Each number is 128 + 24 x the weight over its row's rms, rounded and kept within 0 to 255. Layers, rows and columns count from 0. The size above them is the row's rms in percent of the matrix's.

# layer 6 MLP down (transposed), 1024x256, rms 0.097, rows 131-155, columns 128-191
size [104  94  93 103 108  87 110 104 102 106 101  95 110 111  97 102 103 104 102  94 110 101  98  93  83]
[[100 131  93 151 102 105 112 112 144 142 127 119 131 128 157 129 163 104  84 149 155 152 138  75 155 140 115 106 168 113 122 119  86 146 173  91 109 138 187 120 119 157 128 144 148 129  91 139 100 133 154 108 140  72  85 153 154 145 126 140 118  82 150 127]
 [ 85 115 128 106  83 120 154 131 134 112 105 175 139 117 115 130 126 118 142 126 186 119 116 103 127 169 106 118 102 145 164  76 126  85 142 125 110 115 134 122 125 104 147 144 131 155 149 146 110 157 116  93  95 129 120 145 137 103  91 142 113 136 162  92]
 [109 160 139 127  92 108 109 135 152 118  95 140 156 165 146 119 124 146 117 174  94 169 127 107 152 151 142 120  86 144  99 127 127 139 101 185 113 118 160 127  86  99 141 159 106 130 118 155 122 120 118 114 111 138  91 110 160 162 103  70 132 109 143  72]
 [139 188 148 123 142 150 152 140 155 145 145  72 137 127 117 121 175  92 161  86  89 111 107  87 133 118 108 101 121 137 109 146  89 167 130 152 170 103 119  97 151 157 125 127 107 117 115 128  72 159 134  93 141  97 130 127 126 101 149 157 155 158 107  85]
 [188  97 118 103 130 119 133 130 148 125 160 133 136 138 124 124 128 168 139 151 107 167  84  95 183 102 155 118 147 140 113 133 110 159 144 133 107  97 112 143  99 120 108  95  97 124 163 109 108 139 127 120 146 166 117 136 127 108 129 117 142 140  97 122]
 [100 111 133  96 198  63 145 136 123 131 125  91 140 135 114 157 149 111 114 100 156 110 159 161  91 160 139 152 131 140  79 123 133 120 141 148  98 156 166 113 141 134 169 124 135 108 175 117 123  89 131 102 128 150 114 140 137 121 132 100  71  74 145 121]
 [ 97 144 155 135 112  92 122 115 139 117 116 114  85 110 143 107  96 114 108 122 114 130 130  96  94 118 167 120 177  97 152 107 127 129 110 108 130 149  88 140 143 138 105 157 194 155 150 165 125 159 132 130  96  90 137 125 132 140  62 118 129 132  75 142]
 [ 79 122 132 115 149 133  98 191 141 105 133 115 175 107  96 111 102 187 113 149 141 121  88 119 108 125 126 132 122 125 132  95 111 105 117 118 109 146 165 129 125 127 161 115 133 124 141 120 141 165 140 135 111 126 156 141 138 156 116 152 102  83 135 140]
 [141 101 139 130  98 108 173 141 130 138  76  96 133 146 125 105 107 158 129 160 166 145 143 134 169 118 119 127 152 134 136 137 162 137 126 105 129  99  68 161 127 129  86 120 107  93 133 151  95 117 131 121 113 110 179 110 129 129 146 184 162  99 157 142]
 [115 117 141 145 127 136 111 114 121 145 127 132 129 119 110 124 150  87 163 157 142 141 179 134 134 149 130 115 116 141 163 126 117 114 146 124 137  99 151 107 138 121 117 164 163 127 116 105 138 107 152 142  60 133 157 156 110 134 124 124  93 152  90 151]
 [124 107 162 108 112 147 172 119 100 150 127  93 101 118 163  97 131  99 137  91  90 116 119  99 110 106 146 122 160 154 142 107 148 132  82 109  90 146 154 149 125 116 148 147 195 153 124 109 115 114 114 166 102 127 127 177 133  90 130 115 115 143 146 123]
 [143 150 144 122 126 145 155 137 115 111 134 117  93 159 114 136 126 150 132 155 101 114 105 105  98 125 106 133  92 159 125 149 151 123 148 157 133 108  95 114  75 145 130 131  67 121 143 191 106 122 131 142 127 132 115 148 180 118 148 132 151 144 156 110]
 [143 112 130 186 134 141 134  94 116 159 102 133 160 160 135 119 118 112 127 137 111 147 146 171 121  83 124 107  92  91 170 137 106 123 157 135 111 141 171 130 102 129 137 105 146 143 127  97 121 160 104 161  80 124  87  85 158 110 114 173 161 128 133 106]
 [128 138 168 128 120 130 122 125 141 128 108 121 118 137 101 117 101  83 117  93 144 137 122  84 123 138 138 103  96 114 164 134 164 119 108 152 134 105 100  86 102 126 118 118 140 123 156 114 125 109 111 106  83 116 138 138 151 118 156 115 127 125 108 165]
 [ 99  97 108 132 149 150 147 116  99 130 126 127  96 123 137 120 118 161 113 101 164 144 157 113 132  93 166 122 162  95 125  84 103 169 131 100 130 135 112 121 101 123  81 134 108 160 121 128 171 102 107 139 134 140 102 129 127 119 141  92 105 155 150 150]
 [134 165 109 118 166 125 125 110 131 153 147 162 149 111 138 179 118 104 112 145 112 102 115 155 171 120 100 123 142 134 126 153 144 153 131 132 149 130 165 117  84 136 110 115 151 112 186 111 115 152  87 135 109 107 120 130  60 115 133 131 116 180 177 119]
 [140 153 110 133 166 138 141 116  90 135 123 116 145 125  99 119 130 135 106 150 163  85 101 139 135 101 129 105 160 150 114 134 119 154  96 133 102 111 139 126 172 156 112 136 120 104 144 161 112  98 145 115 131 122 127 152 165 163  83 148 119 154 100 103]
 [136  89  99 156 100  77 118 129  81 110  97 110  96 154  82 190 112 151 144 137 124 115 107 194 174 125 116 130 134 156 106  85 159 166 124 138 140 123 109 153  67 119 106 133 118 124  93 106  96 113 116 115 151 161 115  89  53  86 150 109 103 128 156  90]
 [142 119 132 152 102  84 102 132  99 143 164 147 162 144 155 125 110 130 103 101 149 152 121 140 117 121 117 116 160 154 125 133  98 108 153 111 135 140 138 119 124  89 153 109 143 131  96  98 135 134 132 141 160 127 165 126 114 148 115 129 141 143 150 125]
 [163 152 131 115  85 119 132 161 147 157 138 125 138 154 105 127 118 128 104 139 142 120 158 127 123 105 178 126 159 112 114 123 130  93 128 126 127 149 179 107 118 119 110 119 167  89  90  90  97 113 172 142 172 131 129 124 125 163 110  88 130  90 141 152]
 [133 130 144 168 169 120  84 147 124  96 106  92 184 133 161 109 134 122 143 104 121 166 156 158 122 118  85 147 144 103  81 132 141 146 139 143 114 158 143 105 144 133  81 127 107 113 150 149 123 138 132 169  95 103 127 111 152 135 147 126 106 138  89  97]
 [124 128 139 144 133 134 163 145 140  67 135 133 101 109 131 139 159 151 131 127  69 177 135 146  84  87 136 139  94 103  69 133 135 160 116 107 139 122 118 126 133 124 178 130 187 130 156 127 153 117 144  98 161 121  96 103 159 150 124 153 107 157 124  94]
 [ 91  99 139 107 127 126 130 131 163  82 135 109 119 126 122 127 145 135 120 129 171 112 136 118 168 151 140 134 128 100 138 139  84 114 154 165 104 145 111  86 119 158 104 130 158 171 147 164 117 101  97 123 111  71 161 131 117 129 175 111 109 119 154 150]
 [139 134 157 102 124 135 119 145  96 153 114 143 131 153 120  94 102 120 128 170 121 155 139 148 146 176 148 110 149  84 122 139 163 125 168 101 115 165 154  92 126 150 110 109 123 146 146 140 115  44 133 117 163 113 118 127 124 151 120 131 124 147 170 158]
 [145 125 135  72  90 124 125 138 117  59 140 106 133 138 127 138 115 122 107 125 131 129 155 106 138 158 157 131 112  97 116 147 110 151 151  83 131 156 106  98 120 152 140 100 167 153 130 105 129 117 136 133 155 119 136 140 170  99 125 110 107 114 108 145]]
# layer 6 MLP up, 1024x256, rms 0.092, rows 132-155, columns 128-191
size [ 96  90 100 102  95 101  98  97 105 102 103 105 102  93 102 102 105 102 100 106  99  97  97  85]
[[167 134 116 114 172 151  64 117 148 127 126  61 139 150 154  89 114 119 114 179 141 134 133 171 114 108 132 125 140 129 119 140 148 110  99 108  93 129 118 123 161 143  81 121 122 133 118 144 112 158 105  82 121 132 113 119 123  74 143 127 119  97 130 180]
 [130 133 125 129 103 108 113  95 144 138 146 105 135  65 147 116 145 118 140 129 135 120 153 102 102 150 125 120 104  86 162 126 112 127  95 149 109 107 112 121  90 109 134 153 148 101 134 151 129 106 102 158  85 111 132 146 149 113 108 157 153 164 117 112]
 [138 150  88 126 123 104 105 148  99 126 102 141 110 104 139 135 116  99 104 163 138 125 103 111 142  89  90 110 138 112 175 130 157 134 153 145 104  90 151 130 129  97 123 120 158 119 108 144 127 140 120  98 114 132 129 158 129 126 116  69 172 121 116 132]
 [ 92 128 136 121 166  91  76  72 110 143 138  82  78 158 163 138 165 155 174 135 112 118 134 148 117 138  71 100 162  97 165 120 167 132 145 123 117 119 151 143 125 136 126  86 121 137 145 154 147  70 139 177  74  86 184 137 155 133 108 119 155 161 146 177]
 [129 134 117 141 148 117 140 147 134 106 120 134 108 123 140 140 121 169 102 149  93 117 109 103 157  89 129 130 103 100 132 108 141 121 138 169 145 124 121 101 136 147 158  90 153 129 104 176 182 140 140  90  72 138 133  79 140 115 124 118 138 135 144  91]
 [147  91 118 120 152 113 167 155 123  85 102 137 124 111 134 165 130  95 137 113 154 131 142 111 110 122 146 105  98  81 136 181 109 129 105 109 160 144 113 126 105 129 129 104 145 100 141 125 158 177 138 126  89 147 146 146 106 135 115 139 156 160 118 150]
 [146 121 101 125 137 100 106 141 133 169 100 143 121 134 118 151  87 141 118 121 128  93 153 125 173 141  69 105 115  99 148 138 148 146 181 142 110 130 112 105 138 121  85 128  90 195 128 117 143 140 137 114 125 139 122  80 122 110  97 147 113 177 160 111]
 [119 110 154 127 126 139 124 133 121  91 158  65 139  59  93 182 127 145 140 143 143 126 138 142 121 138 160 118 122  60 136 104 117 143  98 160 112 117 144 132  81 133 122 117 132 124 126 151 125  98 146 129 111 119 141 153 135 154 112 124 123 140 133 126]
 [158 117 149 130 141  94 128 114 114 124 117 118 129 102 156 139  82 159  74 116 125 166 132 131 182 114 152 130 126 139 149 117 130 130 124 131 125 127 139 128 138 164 127 104 153 117 117 132 142 123  84 148 109 100 106 132 113  86 103 156 162 154  84 124]
 [148 134  97 100 134 134 123 164 118 132  99 103 116 158 177 152 126 112 170 133 132 123 147  75 131 135 106 128 102 113 160 106 111 171 187 124 132  99 152  58 112 148  95  76 124 109 128 139 122 160 140  79  92 119 118  76 109 114 123 147 115 116 116 155]
 [136 139 174 116 115 140 116 124 143 119 124 148 136 140 129 151 109 117 153  83 129 102 160 139 155 138 131  93 131  69 137 151 119  96 133 121 120 114 152 120 118 158  94 129 138 108 114 121 147 159 106 140 134 104 154 116 134 120  66 130 140 127 121 122]
 [ 96 138 113 124 185 133 113 103 147 141 110 126 113  72 157 157 152 152 148 113 114 125  86 122 139 138 134 125 114 173 135 143 146 144 158  86 115 116 108 115 112 155 112 137 151 154 158 131 187 175  67 123  89 117 159  96  75 105 111  98  85 168 139 113]
 [152 122 126  99 144  84 124 124 131 115 115  89 109 114 169 145  98 144 119 125 120 156 123  98 176 150 131 135 142  96 154 166 140 161 150 102 117  89  56  99 128 161 105 137 154 134 123 164 114 102  99 167 123  99  92 131 132  96  99 135 128 134 146 128]
 [171 131 150 157 145 110  84 129  94 104 112 118 158 149 120 132 122  69 139 133 146 152  99 144 110 106 139 144 118 115 159 136 141 155 144 152 161 109  88 146 123 158 144 130 134 101 137 138 119 129 131 136 135 120 138 161 123 104 131 179 122  84 122 159]
 [127 107 100 130 112 124 117 117 162  78 133 110 103 144 116 145 128 124 102 143 177 143 179 140 143 114 134 111  89 135 144 118 115 117 136 112  95  91 115 142 126 118 101 103 130 119 111 116 101 158 116 120  92 137 147  98 139 160  88 113 164 121  91 123]
 [107 138 123  99 155 135 120 127 116 147 147  86 143 118 132 127 133 131 145 116 141 112 114  88 159  87  92 161  69 131 149 116  91 140 181 124  81 134 136  79 105 106 120 134 106 170 135 127 144 181 138 125 101 108 136 147 107 160 104 117 134 117 110 139]
 [150 117 150  54 165 129 144 126 103 117 130 124 152 167 146  77 106 113 148 119 135 157 112 140 164 127 107 140 139 133 136 136 120 179 114 124  83 112  90 106  96 144 137 113 150 126 126 133  90 138 136 102 139  47 111 145 113 134  83 105 117  98 148 164]
 [ 89 121 110 135 153 113 112 148 127 126 116 100  99 128 121 128 143 145 111 151 123 123 134 153 144 102 104 109 104 121 140 103  73 127 109 125 128  99  73 101 121 129  94  98 127 142 116 143 129 139 132 168 121 103 138 147  95 154 131 120 111  97 112 159]
 [132  80 132 125 128 112 121 139 107  98 128 156 152 161 132 118 129 107 128 114 134 116 140 141 147  85 120 111 122 155 114 141 104 126 101 132 116 111 147 133 137 125 132 110 124 167 154 185 117 141  99 144 123 149 104 152 104 108 155 149 195 133 125 116]
 [146 101 103 117 118 107 124 162  91 112 139 117 145 141 189 118 105 124 155 160 152 116 130 154 159 134 147 163  96 147 140 158 111 107 122 110 101 135 104 159 123 168 134 107 143 147 121 177 136 106 142 128  73 138 136 125 111  90 106  51  85 136 152 124]
 [122 152  84  92 140  86 104 100 145  98 157 149 129 113 150 147  95 118 118 133 118 143 100 162 117 111 142 119  83  95 102 151 116 179  83 104 150 129 142 140  96 146 128 113 156 142 142 139 138 133 117 120 142  99 135 129 112  87 130 128 115 127 104 145]
 [177 155 145 140 121 151 113 151  93 138 151 111 107 117 129 118 131 119 168 131 150 123 132 124 101 116 134 143 155  98 125 146 136 138 104 151  85  99 156 133 135 116 108 120  86 113 148 116 159 137  67 101 127 131  99 110 131  97  76 133 171 144 154 122]
 [133  93 135 139 121 127 130 111 139 135 116 136 123 114 154 107 118 125 145 140 170 139 132 125 151 148 122 131 104 127  96 170 130 113  93 145 118  90 144 121 177 127 107  72 127 106 115 100 126 113 151 157  89  99 165 142 140 147  78 129 148 134 129 112]
 [105 128 102 162 148 146 130 107 110 160 102 121 121 138 122 129 127 136 175 133 142 130 103 165 110 115 117 115 146 139 121 114 105 121 119 163 104  91 175 136 108  86 150 110  89  73  94 125  95 155 132 146 102 143 128  99  98 113 158 167 148 146 136 122]]